python train.py --norm_eps=1e-05 --rope_fraction=1.0 --init_std_qkv=0.0147 --init_std_o=0.0 --optimizer="soap_variant" --beta2=0.95 --train_tokens=331600000
Each number is 200 + 40 x the weight over its row's rms, rounded and kept within 0 to 999. Layers, rows and columns count from 0. The size before them is the row's rms in percent of the matrix's.

# layer 6 MLP up, 1024x384, rms 0.106, rows 251-275, columns 96-191
102,190,229,237,179,236,293,184,220,268,239,230,297,165,192,177,171,152,163,139,225,249,216,148,194,211,182,182,225,152,226,137,205,220,221,258,157,180,204,173,192,210,132,171,174,172,213,180,199,197,223,188,160,230,185,257,215,203,203,207,172,184,236,158,226,206,203,180,162,143,225,207,136,176,169,219,132,260,145,229,233,205,188,229,284,217,189,166,192,219,207,226,202,250,256,186,164
094,213,271,182,223,181,149,192,198,191,221,177,223,229,159,119,243,192,180,153,211,173,133,215,146,271,110,142,197,191,264,189,184,221,201,181,189,180,237,181,174,239,220,239,210,160,219,159,131,179,205,140,206,244,222,143,245,133,112,226,202,153,159,177,229,191,214,180,226,197,241,144,242,236,190,252,177,154,135,206,181,199,236,188,245,152,175,265,248,201,131,239,173,205,203,160,279
098,222,224,216,196,175,170,171,252,239,215,259,186,184,171,197,165,175,172,191,155,191,216,245,307,238,253,187,224,230,111,233,340,141,227,189,227,257,204,215,156,220,276,167,255,262,244,176,202,206,114,147,181,203,179,205,232,165,214,226,261,174,198,244,192,191,223,247,267,175,289,196,243,199,250,152,219,130,212,246,126,267,150,199,167,255,269,178,190,266,214,181,115,185,277,200,152
113,252,151,225,209,228,148,151,165,240,194,240,193,266,232,234,175,259,231,245,230,237,231,248,172,239,194,170,241,237,161,159,186,234,197,197,187,175,217,185,180,182,214,200,263,220,237,193,211,256,128,174,205,194,253,225,157,233,266,185,180,202,116,167,200,216,197,182,197,220,203,231,250,161,165,292,214,240,145,243,234,253,237,249,241,227,165,144,242,219,194,145,122,243,237,137,210
104,147,305,161,158,235,250,248,130,208,223,190,231,197,209,144,200,180,251,107,182,164,137,220,163,323,197,173,174,192,184,159,165,229,226,226,221,204,206,231,277,254,188,127,210,131,162,187,214,153,175,226,239,183,132,142,197,170,212,242,169,208,228,184,210,224,198,225,187,223,227,125,177,194,185,195,208,240,212,140,238,289,222,177,220,231,191,121,236,137,205,215,254,155,245,206,295
096,231,224,136,177,194,245,213,185,199,177,241,206,186,181,124,189,226,149,192,121,143,182,253,176,208,211,225,161,215,188,144,245,224,153,195,192,181,165,195,236,143,244,224,257,181,188,217,191,207,252,229,160,164,52,167,137,200,148,209,207,137,285,168,193,172,179,211,203,260,137,130,133,230,198,208,132,228,231,247,187,164,150,189,217,249,215,226,236,170,199,182,174,186,193,258,202
094,233,223,177,134,158,180,208,237,219,220,227,232,208,163,146,212,177,213,161,161,214,214,113,166,143,207,207,193,226,245,235,150,225,137,190,163,150,238,125,205,190,135,218,221,224,104,153,269,175,180,155,158,252,276,196,165,213,176,244,196,264,161,161,185,180,201,233,157,289,253,185,213,209,176,172,205,244,210,205,157,159,146,154,190,242,199,207,168,204,181,131,155,202,127,175,295
099,171,156,188,152,215,199,216,238,223,289,138,170,219,239,273,267,219,199,200,180,217,175,209,208,205,214,157,182,291,246,192,168,280,210,314,260,252,203,235,198,180,149,172,239,232,119,174,188,222,251,227,147,137,220,165,134,231,182,214,247,152,241,199,181,182,177,192,226,151,181,211,132,149,263,204,149,165,244,145,231,261,224,224,181,212,200,260,177,219,264,186,199,162,240,173,209
103,241,234,160,237,250,195,259,344,218,94,158,245,193,192,322,132,217,100,201,159,191,203,189,210,211,183,271,138,203,162,228,222,149,216,223,230,201,214,173,220,213,124,180,219,195,188,207,175,200,196,166,190,162,269,204,251,171,182,170,271,171,145,167,209,251,252,204,176,241,288,200,177,268,151,178,269,144,209,153,231,175,257,151,166,261,219,269,182,282,229,249,179,221,112,248,166
087,162,172,182,208,149,198,156,214,210,194,155,200,173,190,141,232,165,173,174,217,214,287,240,153,230,210,247,156,206,239,214,235,135,210,223,238,169,187,242,191,254,208,202,185,272,206,239,205,181,224,159,172,173,220,255,126,93,235,185,204,195,258,198,241,149,166,194,175,165,186,235,196,222,168,163,239,163,127,192,244,249,174,221,220,204,218,235,235,180,131,234,231,216,238,216,235
093,187,181,228,198,251,260,223,200,144,154,164,198,153,172,213,168,187,249,190,138,133,169,208,209,241,199,204,207,191,187,196,239,124,173,158,120,242,173,190,247,191,215,275,185,137,180,263,228,250,265,272,245,227,157,224,232,235,183,223,208,217,139,246,252,256,183,242,201,233,139,134,218,269,208,219,290,170,226,196,178,145,130,149,223,250,184,196,211,221,189,258,188,206,246,179,234
100,143,162,211,285,156,198,169,183,201,212,154,193,169,248,271,191,205,230,221,239,298,212,219,193,236,242,242,269,167,151,228,188,192,168,307,155,181,147,220,189,203,252,228,228,199,251,275,218,195,177,216,235,166,165,199,225,241,244,175,225,262,295,169,175,174,190,258,162,266,204,151,232,202,195,144,190,157,254,204,222,164,136,225,219,216,215,80,211,187,164,247,247,175,231,218,154
101,263,251,273,199,227,184,246,231,212,171,184,161,252,247,233,174,245,180,192,191,150,190,180,265,231,175,195,183,176,181,171,127,165,213,215,270,190,224,245,226,227,197,302,252,203,204,137,227,119,207,137,191,146,257,167,223,129,174,202,189,220,199,158,221,168,206,215,159,148,163,229,263,246,219,149,212,244,238,203,201,232,176,196,226,254,210,253,244,264,162,227,201,311,202,177,231
099,207,236,252,197,196,265,181,158,174,219,229,207,215,196,259,210,247,229,223,271,213,178,193,160,138,158,163,224,181,226,245,209,182,169,186,195,189,131,206,182,154,181,229,203,131,160,156,173,205,178,203,267,205,198,194,165,256,219,145,246,199,142,198,174,202,198,204,168,184,109,204,302,122,175,198,244,211,203,248,164,170,209,239,207,156,220,218,235,129,151,229,225,226,248,220,182
090,150,182,240,146,233,298,157,207,197,150,264,177,185,218,240,188,217,203,110,161,217,231,211,214,235,266,197,203,116,206,192,214,180,200,232,156,207,259,246,152,210,169,187,141,194,199,178,216,208,194,241,215,141,278,145,267,247,232,183,177,180,237,218,238,256,191,215,163,176,220,199,208,259,254,220,145,273,161,103,180,214,202,186,279,226,218,228,241,129,217,200,200,219,286,242,148
099,158,264,266,229,213,200,257,121,127,187,173,259,185,128,208,170,218,184,223,136,202,281,184,219,147,145,156,179,231,206,153,189,245,180,251,227,194,142,164,175,175,236,161,268,256,231,207,209,214,149,187,63,228,203,211,184,152,129,193,211,173,188,206,163,218,236,160,173,131,146,123,188,204,176,124,206,249,156,203,205,219,202,156,219,153,246,195,253,197,151,146,214,203,219,150,218
105,122,174,155,198,207,163,210,144,138,209,250,190,209,217,193,229,175,273,255,239,280,161,221,242,199,189,146,141,270,162,199,243,186,170,209,232,208,156,176,168,223,219,263,219,215,210,230,147,172,158,199,191,218,112,140,222,189,284,223,291,248,252,197,213,165,188,194,177,212,200,162,195,292,149,206,262,158,141,178,240,179,203,215,174,229,191,213,111,186,156,149,165,203,247,254,230
098,211,154,244,212,158,168,223,192,176,190,139,202,178,173,196,156,240,207,193,207,224,222,222,158,224,239,138,169,287,244,258,268,194,215,209,156,184,295,234,219,251,138,170,163,239,189,206,187,203,123,231,139,181,214,192,228,269,160,187,144,173,215,226,269,228,229,239,226,175,206,188,166,298,183,207,278,263,148,226,200,217,230,184,195,184,174,222,218,168,229,265,178,248,238,236,130
099,252,252,140,180,177,139,201,214,189,153,192,261,164,114,205,127,194,225,144,223,129,167,196,220,246,193,205,236,121,155,190,208,132,235,174,191,160,240,139,143,144,196,320,208,146,160,199,200,148,171,234,189,194,206,146,175,241,224,182,211,150,199,178,115,229,205,173,229,204,210,128,133,136,263,201,243,191,179,220,255,235,215,122,185,204,255,240,172,210,143,233,163,196,222,132,202
095,202,171,260,208,144,170,213,138,223,308,171,142,186,173,174,208,156,215,153,199,158,242,215,279,259,190,169,174,197,205,281,249,236,225,209,223,178,235,182,193,239,167,163,190,89,179,146,128,296,249,171,184,173,192,174,264,129,172,227,175,216,224,254,174,198,174,148,167,169,255,206,217,239,213,226,151,228,181,217,218,195,227,172,188,209,187,210,237,191,196,151,226,240,224,245,158
103,223,228,193,171,236,163,188,174,192,257,207,83,154,199,223,215,181,168,221,177,230,207,232,253,247,115,216,189,220,188,204,229,202,215,229,327,266,166,264,166,124,235,170,187,288,180,133,223,242,219,208,135,163,188,201,211,261,229,184,205,137,201,225,219,218,141,183,212,213,189,235,209,178,234,118,203,294,201,127,184,201,180,205,204,202,196,168,255,203,195,145,203,207,199,222,167
090,207,227,210,186,178,256,205,208,142,141,195,160,230,214,224,159,101,198,209,243,211,206,156,200,189,178,242,258,231,177,238,191,235,234,278,163,192,166,260,209,157,266,286,195,135,181,180,182,187,216,180,212,217,202,184,201,146,228,241,144,213,193,181,202,223,215,107,296,184,210,294,148,185,267,205,203,246,200,184,209,265,147,91,238,208,168,227,166,158,145,171,111,254,184,143,144
112,227,97,233,94,179,156,180,200,190,188,228,186,199,226,216,157,175,228,201,228,216,170,249,159,189,111,154,205,257,240,236,221,141,183,144,154,240,200,228,263,231,246,175,196,196,229,268,218,206,236,233,341,220,206,206,133,200,179,223,247,239,222,212,145,219,266,236,203,131,200,172,194,205,192,235,243,243,315,191,258,177,222,217,253,153,121,236,182,244,223,242,235,243,169,194,199
100,122,230,185,230,205,224,199,230,148,202,173,223,199,201,205,162,214,207,161,216,154,134,163,170,214,142,189,225,201,212,211,217,219,163,193,234,151,134,204,186,157,178,255,199,226,176,232,178,201,245,202,192,178,175,178,222,220,236,225,167,186,197,165,168,273,172,289,236,159,161,229,252,237,178,204,190,179,163,293,211,210,264,256,226,183,232,170,257,221,209,189,193,310,250,214,207
103,163,196,217,168,176,136,208,303,247,165,216,191,155,212,205,226,256,164,235,174,200,199,221,225,197,175,140,204,238,269,202,224,232,252,237,186,179,229,151,222,229,250,127,253,190,265,282,232,205,170,182,206,186,254,214,183,215,205,209,165,218,160,196,227,193,160,187,174,126,210,189,204,233,191,156,234,248,265,239,223,203,240,202,150,229,290,227,183,176,243,218,195,307,198,209,229
# layer 6 MLP down (transposed), 1024x384, rms 0.101, rows 251-274, columns 96-191
103,211,236,252,181,206,207,287,198,205,216,281,214,201,216,161,213,215,210,151,198,238,225,145,204,130,212,199,259,180,185,212,171,240,227,184,238,178,194,175,222,186,153,223,174,203,224,235,156,176,205,167,182,181,230,218,147,200,150,150,171,143,197,181,134,204,258,136,176,202,241,211,212,248,195,182,158,219,221,234,217,216,236,191,245,210,299,174,180,213,171,241,272,199,242,145,116
095,174,190,221,137,204,236,180,208,167,177,159,178,179,151,206,224,201,158,165,192,187,179,172,203,136,179,245,191,252,188,209,197,163,249,170,266,211,132,203,232,183,159,185,114,203,173,190,194,150,249,187,140,114,178,206,203,270,269,138,190,232,262,159,242,187,196,240,120,205,154,220,228,234,193,192,160,253,246,195,202,167,281,248,246,137,187,173,210,80,147,192,229,201,165,130,163
102,180,258,189,213,143,185,271,217,165,234,146,200,258,198,196,185,141,138,216,156,189,223,169,280,190,175,190,209,184,169,181,217,191,275,169,289,191,196,245,223,219,217,220,248,221,227,204,166,163,198,243,201,212,191,117,220,176,223,274,221,222,176,227,204,203,240,273,179,166,256,171,181,222,274,234,205,231,254,284,228,213,218,209,193,280,206,181,207,162,177,176,264,228,220,171,113
107,190,292,224,255,211,220,172,204,124,193,179,85,152,137,173,129,235,148,177,254,179,183,210,92,159,237,249,263,216,234,234,193,207,287,218,237,220,208,209,231,229,246,177,166,227,251,229,271,171,154,202,207,129,210,187,161,206,192,144,257,162,199,154,252,219,187,227,194,166,160,208,245,149,285,213,229,190,237,210,117,203,98,221,202,165,209,142,178,148,217,235,201,252,167,192,178
102,208,167,190,214,229,201,212,209,250,170,219,167,183,182,212,108,154,161,156,210,200,164,220,246,204,168,202,140,214,222,202,230,174,185,119,245,197,167,178,210,212,122,223,259,136,183,109,230,210,213,154,221,215,198,207,169,231,207,206,185,143,180,208,219,193,223,180,166,211,246,237,186,253,198,201,230,222,185,218,161,211,186,187,294,146,231,200,243,245,213,172,210,249,216,161,223
102,150,196,162,190,144,254,223,233,147,222,209,196,219,190,222,156,153,236,184,191,156,212,266,165,165,225,170,164,220,185,199,237,235,230,133,204,244,112,187,230,181,160,180,231,204,226,106,229,239,175,114,234,204,204,123,172,275,96,176,161,165,192,171,204,189,277,183,188,254,196,182,158,235,219,199,214,280,134,177,184,202,164,220,169,171,228,183,208,178,142,250,163,276,117,109,206
097,232,178,156,142,137,135,198,248,213,284,186,207,241,180,242,174,291,132,275,243,196,213,195,167,237,267,154,192,233,182,169,167,222,184,205,171,196,167,180,163,246,151,179,115,227,143,265,203,231,202,327,237,185,219,149,242,141,231,166,185,225,259,201,241,182,141,199,184,180,189,178,203,224,164,231,168,195,267,113,152,217,212,172,189,260,278,208,190,216,267,196,217,189,245,249,168
096,170,243,192,211,236,172,187,227,228,190,266,189,160,181,224,247,192,125,227,209,206,198,189,259,203,233,181,178,117,197,207,168,160,210,167,166,253,207,246,103,194,178,274,147,250,192,167,124,324,204,279,187,201,99,173,226,218,187,148,151,164,195,188,208,232,177,185,223,181,209,166,269,187,177,182,230,156,207,165,241,272,237,236,159,227,265,181,209,210,258,222,244,216,191,197,159
102,234,264,194,181,223,206,182,216,196,164,243,240,171,128,215,239,205,213,184,111,152,215,181,221,214,249,176,264,193,232,268,162,142,213,122,132,225,167,216,205,179,269,229,281,247,233,129,208,130,241,231,195,235,160,204,205,206,148,259,192,219,182,134,115,198,176,176,257,194,176,128,150,214,183,194,190,168,217,169,287,215,205,216,229,230,213,137,187,232,173,165,173,193,249,204,128
095,202,146,236,247,250,219,201,186,173,210,157,266,185,321,176,206,225,149,203,188,181,320,250,159,162,209,184,163,229,223,158,212,156,199,173,232,213,196,132,216,233,214,200,252,222,236,184,171,159,114,196,210,153,183,175,171,41,189,149,193,104,231,166,139,142,171,243,236,235,186,178,260,207,182,245,232,161,147,204,213,163,244,239,256,208,210,202,270,150,210,185,176,199,275,170,187
100,236,176,141,136,170,192,180,258,265,201,152,216,176,270,224,202,213,161,248,164,177,269,166,117,182,167,173,229,269,211,190,229,215,147,194,257,190,236,146,191,259,192,188,252,119,139,143,134,87,243,186,165,234,288,186,207,215,239,224,157,264,118,216,239,182,213,258,176,215,186,191,234,241,233,202,179,132,189,189,185,249,234,202,225,191,141,228,190,168,188,255,253,176,177,237,236
102,152,152,234,279,164,152,249,228,225,152,189,279,193,268,228,251,145,224,122,267,179,165,230,218,161,206,250,149,225,236,206,237,177,223,180,225,160,178,253,244,132,266,198,174,223,251,183,180,200,185,186,198,187,161,167,256,289,243,212,265,229,194,231,168,158,170,305,206,219,218,220,190,135,221,193,236,257,161,217,213,200,235,247,149,162,218,98,192,223,191,196,208,166,201,190,172
099,254,159,206,251,237,141,212,251,179,202,206,158,297,202,213,142,184,244,191,133,185,223,190,215,230,184,180,171,260,136,142,157,258,172,196,222,135,155,186,198,200,229,207,244,196,246,222,258,192,239,217,178,138,199,199,209,188,175,197,170,188,143,207,137,224,129,203,233,237,222,222,266,222,173,219,204,227,163,258,182,137,167,241,205,182,232,231,182,233,239,247,179,195,172,236,265
098,226,165,156,109,270,231,168,156,211,245,170,212,193,236,184,162,155,182,155,299,160,215,153,224,231,224,182,207,198,228,205,164,199,229,202,251,148,182,182,211,236,193,182,212,198,196,198,246,198,197,214,220,240,151,189,180,121,205,121,204,196,218,169,159,103,209,229,232,169,228,227,278,232,208,251,271,236,210,252,196,209,257,200,108,175,187,236,286,138,208,213,189,259,211,226,174
098,257,245,211,154,226,278,157,196,212,216,241,151,199,212,193,192,154,187,201,175,194,214,262,201,180,195,156,222,199,171,186,171,190,88,238,209,142,171,187,155,258,126,214,200,185,291,234,213,215,117,192,171,217,142,206,176,191,145,204,142,148,168,264,230,167,212,174,219,249,186,226,168,209,169,224,140,297,230,170,131,180,220,214,196,183,222,206,248,225,206,209,149,199,197,232,195
098,189,174,209,137,244,193,142,227,195,232,204,220,230,218,117,144,271,213,263,178,185,131,114,183,152,134,197,179,151,188,185,154,207,172,181,245,212,142,238,105,245,185,190,210,190,214,231,144,223,225,145,176,174,196,188,174,218,179,212,108,217,231,138,206,193,130,294,202,249,200,220,281,171,196,241,218,165,240,194,195,161,260,156,174,149,203,247,187,311,303,206,226,183,156,173,151
101,188,133,139,171,155,191,200,253,208,203,239,288,194,249,160,182,223,225,185,170,220,182,173,194,219,254,144,149,283,221,244,190,261,148,160,245,130,192,182,179,212,264,111,187,146,198,213,110,190,227,185,162,246,193,181,155,307,299,179,183,258,144,249,190,216,215,248,191,163,197,176,202,153,189,197,137,157,118,244,254,227,225,193,231,256,195,277,180,152,182,186,209,228,191,203,163
100,160,237,231,229,263,196,195,137,164,152,188,192,251,197,183,187,174,228,187,267,125,208,200,190,201,230,208,234,173,264,225,145,184,252,132,161,149,273,190,148,241,204,171,192,248,234,208,163,187,200,179,209,191,172,271,204,149,147,306,207,151,173,228,233,218,232,218,196,167,133,110,124,236,52,177,196,110,183,153,157,161,278,220,194,205,140,161,157,235,231,220,185,208,152,220,172
103,227,204,144,157,195,146,191,186,247,186,182,268,198,220,182,194,167,281,190,157,152,286,120,156,236,205,252,251,173,163,159,171,246,214,195,165,138,241,167,177,173,185,304,129,192,274,212,251,218,211,188,246,265,223,176,83,219,251,120,264,139,202,138,143,166,171,175,219,206,185,136,244,152,222,170,251,244,230,136,186,228,247,214,194,218,187,186,197,149,219,205,218,202,238,200,108
098,166,289,184,183,173,208,252,179,217,223,137,105,235,205,109,176,220,163,223,257,175,185,242,191,237,199,174,221,254,242,231,200,198,145,256,187,157,161,238,170,193,174,221,265,272,117,175,208,194,215,147,134,235,173,163,228,229,106,227,184,263,206,222,238,217,249,166,182,180,238,238,197,201,139,168,180,188,182,153,268,161,220,227,186,165,244,153,182,134,149,142,257,220,279,195,157
104,216,231,260,290,272,175,188,124,207,192,124,107,233,173,166,227,251,259,202,193,153,161,143,166,182,197,206,224,119,138,212,174,197,193,114,275,207,147,193,172,179,223,225,227,218,205,215,115,202,151,169,158,208,159,218,177,190,139,198,257,180,190,193,240,223,168,108,219,240,149,189,217,194,165,285,205,189,222,209,170,135,208,141,188,157,156,202,176,152,255,220,165,205,221,204,171
103,210,183,205,263,170,169,275,224,228,162,231,151,195,259,187,203,203,145,140,176,217,147,149,253,212,169,197,226,202,200,158,259,267,225,259,226,229,225,215,196,269,218,173,211,234,265,152,152,203,179,264,197,238,273,259,220,138,178,173,278,219,244,214,184,136,166,146,237,166,188,248,266,224,176,228,167,187,148,217,180,125,228,62,179,198,191,146,226,185,249,225,219,206,198,203,123
107,133,88,234,176,256,142,206,213,193,216,218,188,160,264,135,120,229,270,245,193,185,213,204,199,212,189,120,187,275,181,179,187,124,158,172,192,219,168,262,253,188,226,186,175,206,226,283,185,161,208,203,199,162,176,135,239,209,221,163,166,212,186,202,201,158,180,212,149,218,174,90,248,233,123,240,274,225,195,176,258,137,191,205,141,173,138,203,189,254,141,247,217,280,213,146,206
102,232,245,148,234,198,174,278,218,204,168,177,206,270,187,155,201,165,145,226,211,220,225,150,159,167,168,171,283,199,162,203,191,260,217,190,254,137,160,186,216,235,198,209,266,136,132,186,125,229,250,186,157,172,170,145,184,246,308,207,216,167,241,162,202,244,175,242,129,240,226,167,243,196,174,267,199,198,190,244,135,165,242,147,224,182,205,187,178,228,183,267,188,252,215,224,173
# layer 6 MLP gate, 1024x384, rms 0.105, rows 252-275, columns 96-191
092,219,206,157,178,231,245,173,214,122,171,198,291,275,160,153,212,201,162,144,270,290,228,249,230,194,203,210,151,238,211,156,159,198,240,161,191,248,160,208,176,211,218,200,229,142,198,217,190,223,249,191,201,224,194,253,172,213,228,190,137,215,151,161,200,101,196,180,188,250,216,225,289,196,183,158,191,255,279,249,220,257,244,217,192,174,194,189,145,144,179,198,187,246,196,245,184
098,188,226,215,195,176,218,213,165,184,225,123,177,188,141,218,212,120,156,199,126,198,222,190,223,192,190,192,185,271,172,125,244,165,188,131,255,187,242,204,249,207,201,187,172,166,288,191,200,244,175,231,163,197,194,160,218,257,160,200,173,221,176,227,149,203,205,229,198,170,250,243,169,208,175,212,222,174,218,281,146,208,147,204,143,167,174,247,256,246,210,225,121,212,220,244,139
110,313,154,207,224,186,165,205,289,202,213,217,206,218,125,206,248,191,219,217,200,256,211,208,241,155,201,162,234,152,165,207,111,222,263,202,227,161,237,141,192,153,236,224,191,203,169,232,193,216,220,247,232,119,143,226,226,193,179,148,243,216,182,214,245,181,270,202,201,141,166,151,190,212,314,225,205,202,182,218,251,168,231,192,197,187,224,169,176,238,136,229,227,188,156,166,166
097,192,282,132,202,214,171,197,187,149,133,202,166,208,159,174,130,188,240,142,193,160,145,217,120,166,152,182,201,202,178,182,183,151,181,139,251,263,195,224,265,245,125,88,199,195,175,241,121,224,229,118,208,224,226,197,196,182,217,171,213,236,214,211,224,209,234,263,157,167,176,209,223,154,255,228,179,244,227,142,246,220,255,259,186,194,228,188,187,201,177,147,205,158,147,312,190
098,210,245,300,165,177,181,163,278,205,211,229,197,248,216,203,265,195,198,169,323,195,223,279,109,218,189,197,185,184,207,187,213,181,227,197,208,217,209,215,221,238,216,168,198,202,162,210,174,174,209,235,201,297,172,166,169,186,251,217,277,224,244,195,219,271,186,225,212,247,205,173,229,210,199,230,209,180,140,185,130,176,239,193,150,172,190,107,135,184,206,174,231,146,202,185,106
099,140,220,123,251,234,219,220,197,174,198,164,213,187,188,204,169,213,136,258,270,179,235,225,218,166,252,201,210,205,150,173,190,234,218,273,217,312,244,259,214,200,229,189,170,166,213,163,192,175,235,222,263,212,268,272,275,169,144,247,189,193,187,158,222,189,233,213,177,177,202,175,173,160,156,167,244,228,201,193,109,241,236,185,214,244,165,153,204,194,190,180,177,245,243,299,199
099,207,179,214,216,240,172,204,241,227,271,184,173,256,259,255,214,192,175,189,241,201,137,215,175,198,150,209,156,217,163,171,253,286,182,259,229,136,147,252,239,191,178,115,210,201,218,213,141,187,76,161,194,122,192,117,246,268,198,251,259,190,152,157,263,160,167,202,222,200,163,201,245,186,235,212,161,232,209,243,202,239,188,187,231,233,185,208,189,208,239,176,241,264,171,247,222
102,164,216,212,199,172,237,159,205,196,200,159,228,234,257,207,151,137,227,226,186,214,169,236,160,153,202,205,173,189,225,171,188,187,268,222,218,268,169,270,203,146,193,211,195,286,288,209,179,159,213,211,164,218,201,188,243,155,230,281,192,227,226,180,132,269,194,182,164,124,104,195,224,173,179,160,218,246,218,183,248,226,208,222,216,189,142,211,232,159,238,206,243,134,162,163,135
091,173,148,313,172,208,228,228,181,235,154,159,249,191,130,224,153,281,217,156,245,209,256,179,137,134,161,179,214,187,199,231,223,187,181,249,184,217,238,187,233,194,226,192,196,252,250,226,229,163,255,277,194,240,181,232,252,178,221,188,194,167,196,176,169,238,164,165,191,217,241,175,172,198,197,229,215,273,218,301,158,163,183,263,146,208,199,285,251,189,221,166,217,211,253,124,276
094,202,199,186,191,218,204,172,207,228,174,174,206,197,200,174,224,230,148,167,173,239,227,199,227,222,103,197,202,168,226,218,128,203,165,219,247,204,157,177,260,143,246,124,178,217,207,218,159,175,126,175,204,219,196,168,149,155,161,163,220,209,231,302,99,183,177,194,177,259,253,210,224,156,243,198,107,234,201,169,246,280,191,153,201,73,210,163,152,185,163,202,186,133,193,213,258
099,232,176,204,153,188,233,227,222,174,155,207,198,224,134,193,197,173,215,171,150,124,199,178,215,177,157,191,170,210,191,155,157,201,241,130,194,229,232,192,279,221,145,150,224,163,222,208,165,240,169,162,193,210,199,170,174,170,117,249,220,193,123,225,198,247,186,183,255,154,160,165,204,187,113,176,217,221,203,188,202,263,230,218,220,187,252,302,224,260,253,231,130,217,208,240,187
101,199,182,225,283,193,191,152,166,141,238,289,229,192,153,167,176,252,154,223,161,133,198,233,246,206,160,171,166,190,198,209,207,230,170,193,223,177,223,194,251,226,157,194,226,217,266,252,169,169,161,240,252,167,212,212,165,146,234,152,217,185,182,136,164,173,213,234,243,280,247,200,175,191,238,210,256,247,206,245,174,160,143,165,196,202,210,177,122,161,266,162,199,124,292,209,261
092,172,194,115,200,154,192,146,192,199,203,152,207,138,246,117,171,213,196,213,165,198,276,249,185,168,220,137,155,204,208,229,127,187,176,240,148,266,232,267,190,108,240,192,224,232,170,181,229,201,221,142,172,145,112,226,167,168,157,205,132,274,214,201,255,237,219,163,210,225,193,134,112,257,224,145,186,173,243,181,176,202,189,213,195,345,240,175,164,224,195,177,212,204,236,240,299
093,261,287,224,224,195,244,248,265,214,252,223,225,176,165,168,157,252,211,119,274,201,134,278,220,163,225,111,153,253,236,225,173,258,236,177,263,173,227,195,111,165,183,100,205,209,152,158,217,239,167,234,195,204,237,176,155,242,204,116,199,217,132,120,212,189,228,163,178,259,116,247,214,146,110,202,221,220,200,200,141,153,126,204,247,158,182,198,160,230,222,185,133,184,212,256,264
098,185,182,247,185,203,142,210,216,218,213,136,184,82,247,181,203,244,260,158,144,221,161,149,227,224,176,147,176,226,161,230,229,140,165,199,189,160,221,199,197,205,210,176,247,188,144,158,125,165,267,253,268,213,184,195,230,299,321,208,197,219,173,167,209,201,191,184,136,187,145,200,207,221,243,246,159,163,145,206,236,330,194,235,160,223,119,145,175,228,241,178,271,217,152,217,160
104,229,164,150,229,292,174,208,224,146,216,215,188,149,230,177,173,239,180,207,178,160,229,232,122,177,218,222,248,180,205,129,151,226,254,200,120,135,290,159,211,267,93,193,225,219,199,185,195,309,200,200,202,179,252,238,237,220,183,147,166,202,180,197,191,246,183,264,222,169,155,213,186,182,185,168,192,205,166,224,206,160,221,193,181,174,174,195,276,186,233,216,141,265,178,249,246
098,190,259,226,199,175,296,162,195,195,239,237,199,242,187,205,204,158,166,193,206,185,99,206,115,213,163,228,178,163,102,210,229,153,201,246,219,200,132,251,193,214,182,246,196,277,153,169,217,132,192,139,204,176,181,193,258,231,181,167,257,243,148,201,241,118,185,172,186,257,291,248,192,240,235,126,245,181,269,171,181,165,213,184,137,250,261,235,188,219,204,213,192,172,185,249,285
106,180,230,167,284,254,217,245,218,248,214,197,164,237,172,196,239,256,185,269,133,175,240,224,137,210,226,206,182,247,151,224,199,213,221,189,236,189,153,160,227,145,231,266,213,151,224,165,174,212,261,205,211,239,179,244,134,213,265,229,238,207,174,131,226,135,170,223,160,237,160,166,183,220,160,222,202,168,199,164,90,119,150,237,198,235,255,187,223,165,227,193,151,175,183,127,174
098,228,203,188,173,269,218,243,307,201,205,180,217,215,236,157,248,243,165,202,133,186,127,184,200,202,163,145,178,157,245,174,199,177,163,206,206,208,228,132,263,213,200,237,135,183,201,172,288,259,209,193,217,161,245,219,175,161,178,189,196,239,182,271,233,145,186,163,223,181,136,196,194,182,164,196,240,175,185,177,183,216,241,246,269,202,280,153,193,229,201,247,199,170,198,178,210
107,235,240,201,246,188,250,246,216,177,244,228,122,160,240,229,206,244,265,165,238,179,173,202,186,235,172,200,265,226,179,171,215,219,201,207,231,227,194,192,128,242,198,164,245,154,203,168,197,130,208,133,235,277,197,218,193,192,207,210,251,134,193,170,196,126,176,128,110,154,139,266,197,164,147,254,162,98,257,215,227,228,189,163,240,240,185,292,188,236,305,210,187,174,204,224,150
094,220,187,186,170,198,223,269,177,170,240,177,183,234,165,213,256,183,169,275,217,180,223,205,195,161,229,127,102,196,184,178,232,185,156,196,191,221,190,193,234,159,202,171,215,245,280,159,212,126,195,171,218,217,137,222,204,256,240,255,257,201,181,218,132,223,188,213,195,136,224,197,205,185,106,175,121,207,229,221,175,195,178,205,207,124,245,189,171,279,277,165,215,210,247,204,189
105,198,250,226,243,203,258,197,244,255,216,174,195,209,273,205,200,214,160,302,190,239,213,199,260,268,207,240,208,148,180,205,181,219,276,208,173,152,213,211,164,227,224,223,152,188,168,238,179,216,190,135,204,242,193,165,234,158,172,219,207,131,157,216,199,197,245,194,208,176,224,235,218,144,263,214,149,201,186,241,242,246,174,138,174,214,262,243,152,186,196,176,193,187,211,188,143
101,193,166,280,224,180,251,230,164,200,196,176,249,194,141,200,171,233,200,186,180,191,315,170,276,161,184,204,188,232,230,234,208,155,137,313,272,237,155,204,240,157,257,139,172,133,219,262,243,201,154,185,258,210,215,234,233,200,281,269,167,201,222,261,141,202,239,119,229,238,190,202,140,208,125,203,208,230,198,162,280,228,177,145,187,220,221,155,221,233,186,164,187,209,230,163,269
100,264,203,210,215,244,180,103,192,282,236,128,166,197,176,164,176,188,242,202,263,223,168,217,143,203,172,211,173,202,253,199,202,145,183,153,207,140,280,263,219,168,264,228,132,231,207,195,173,243,242,221,250,282,139,143,150,262,260,178,248,220,252,164,172,273,181,258,241,292,171,184,216,172,263,237,170,182,173,117,246,251,181,236,171,164,205,219,213,276,160,219,174,161,226,122,176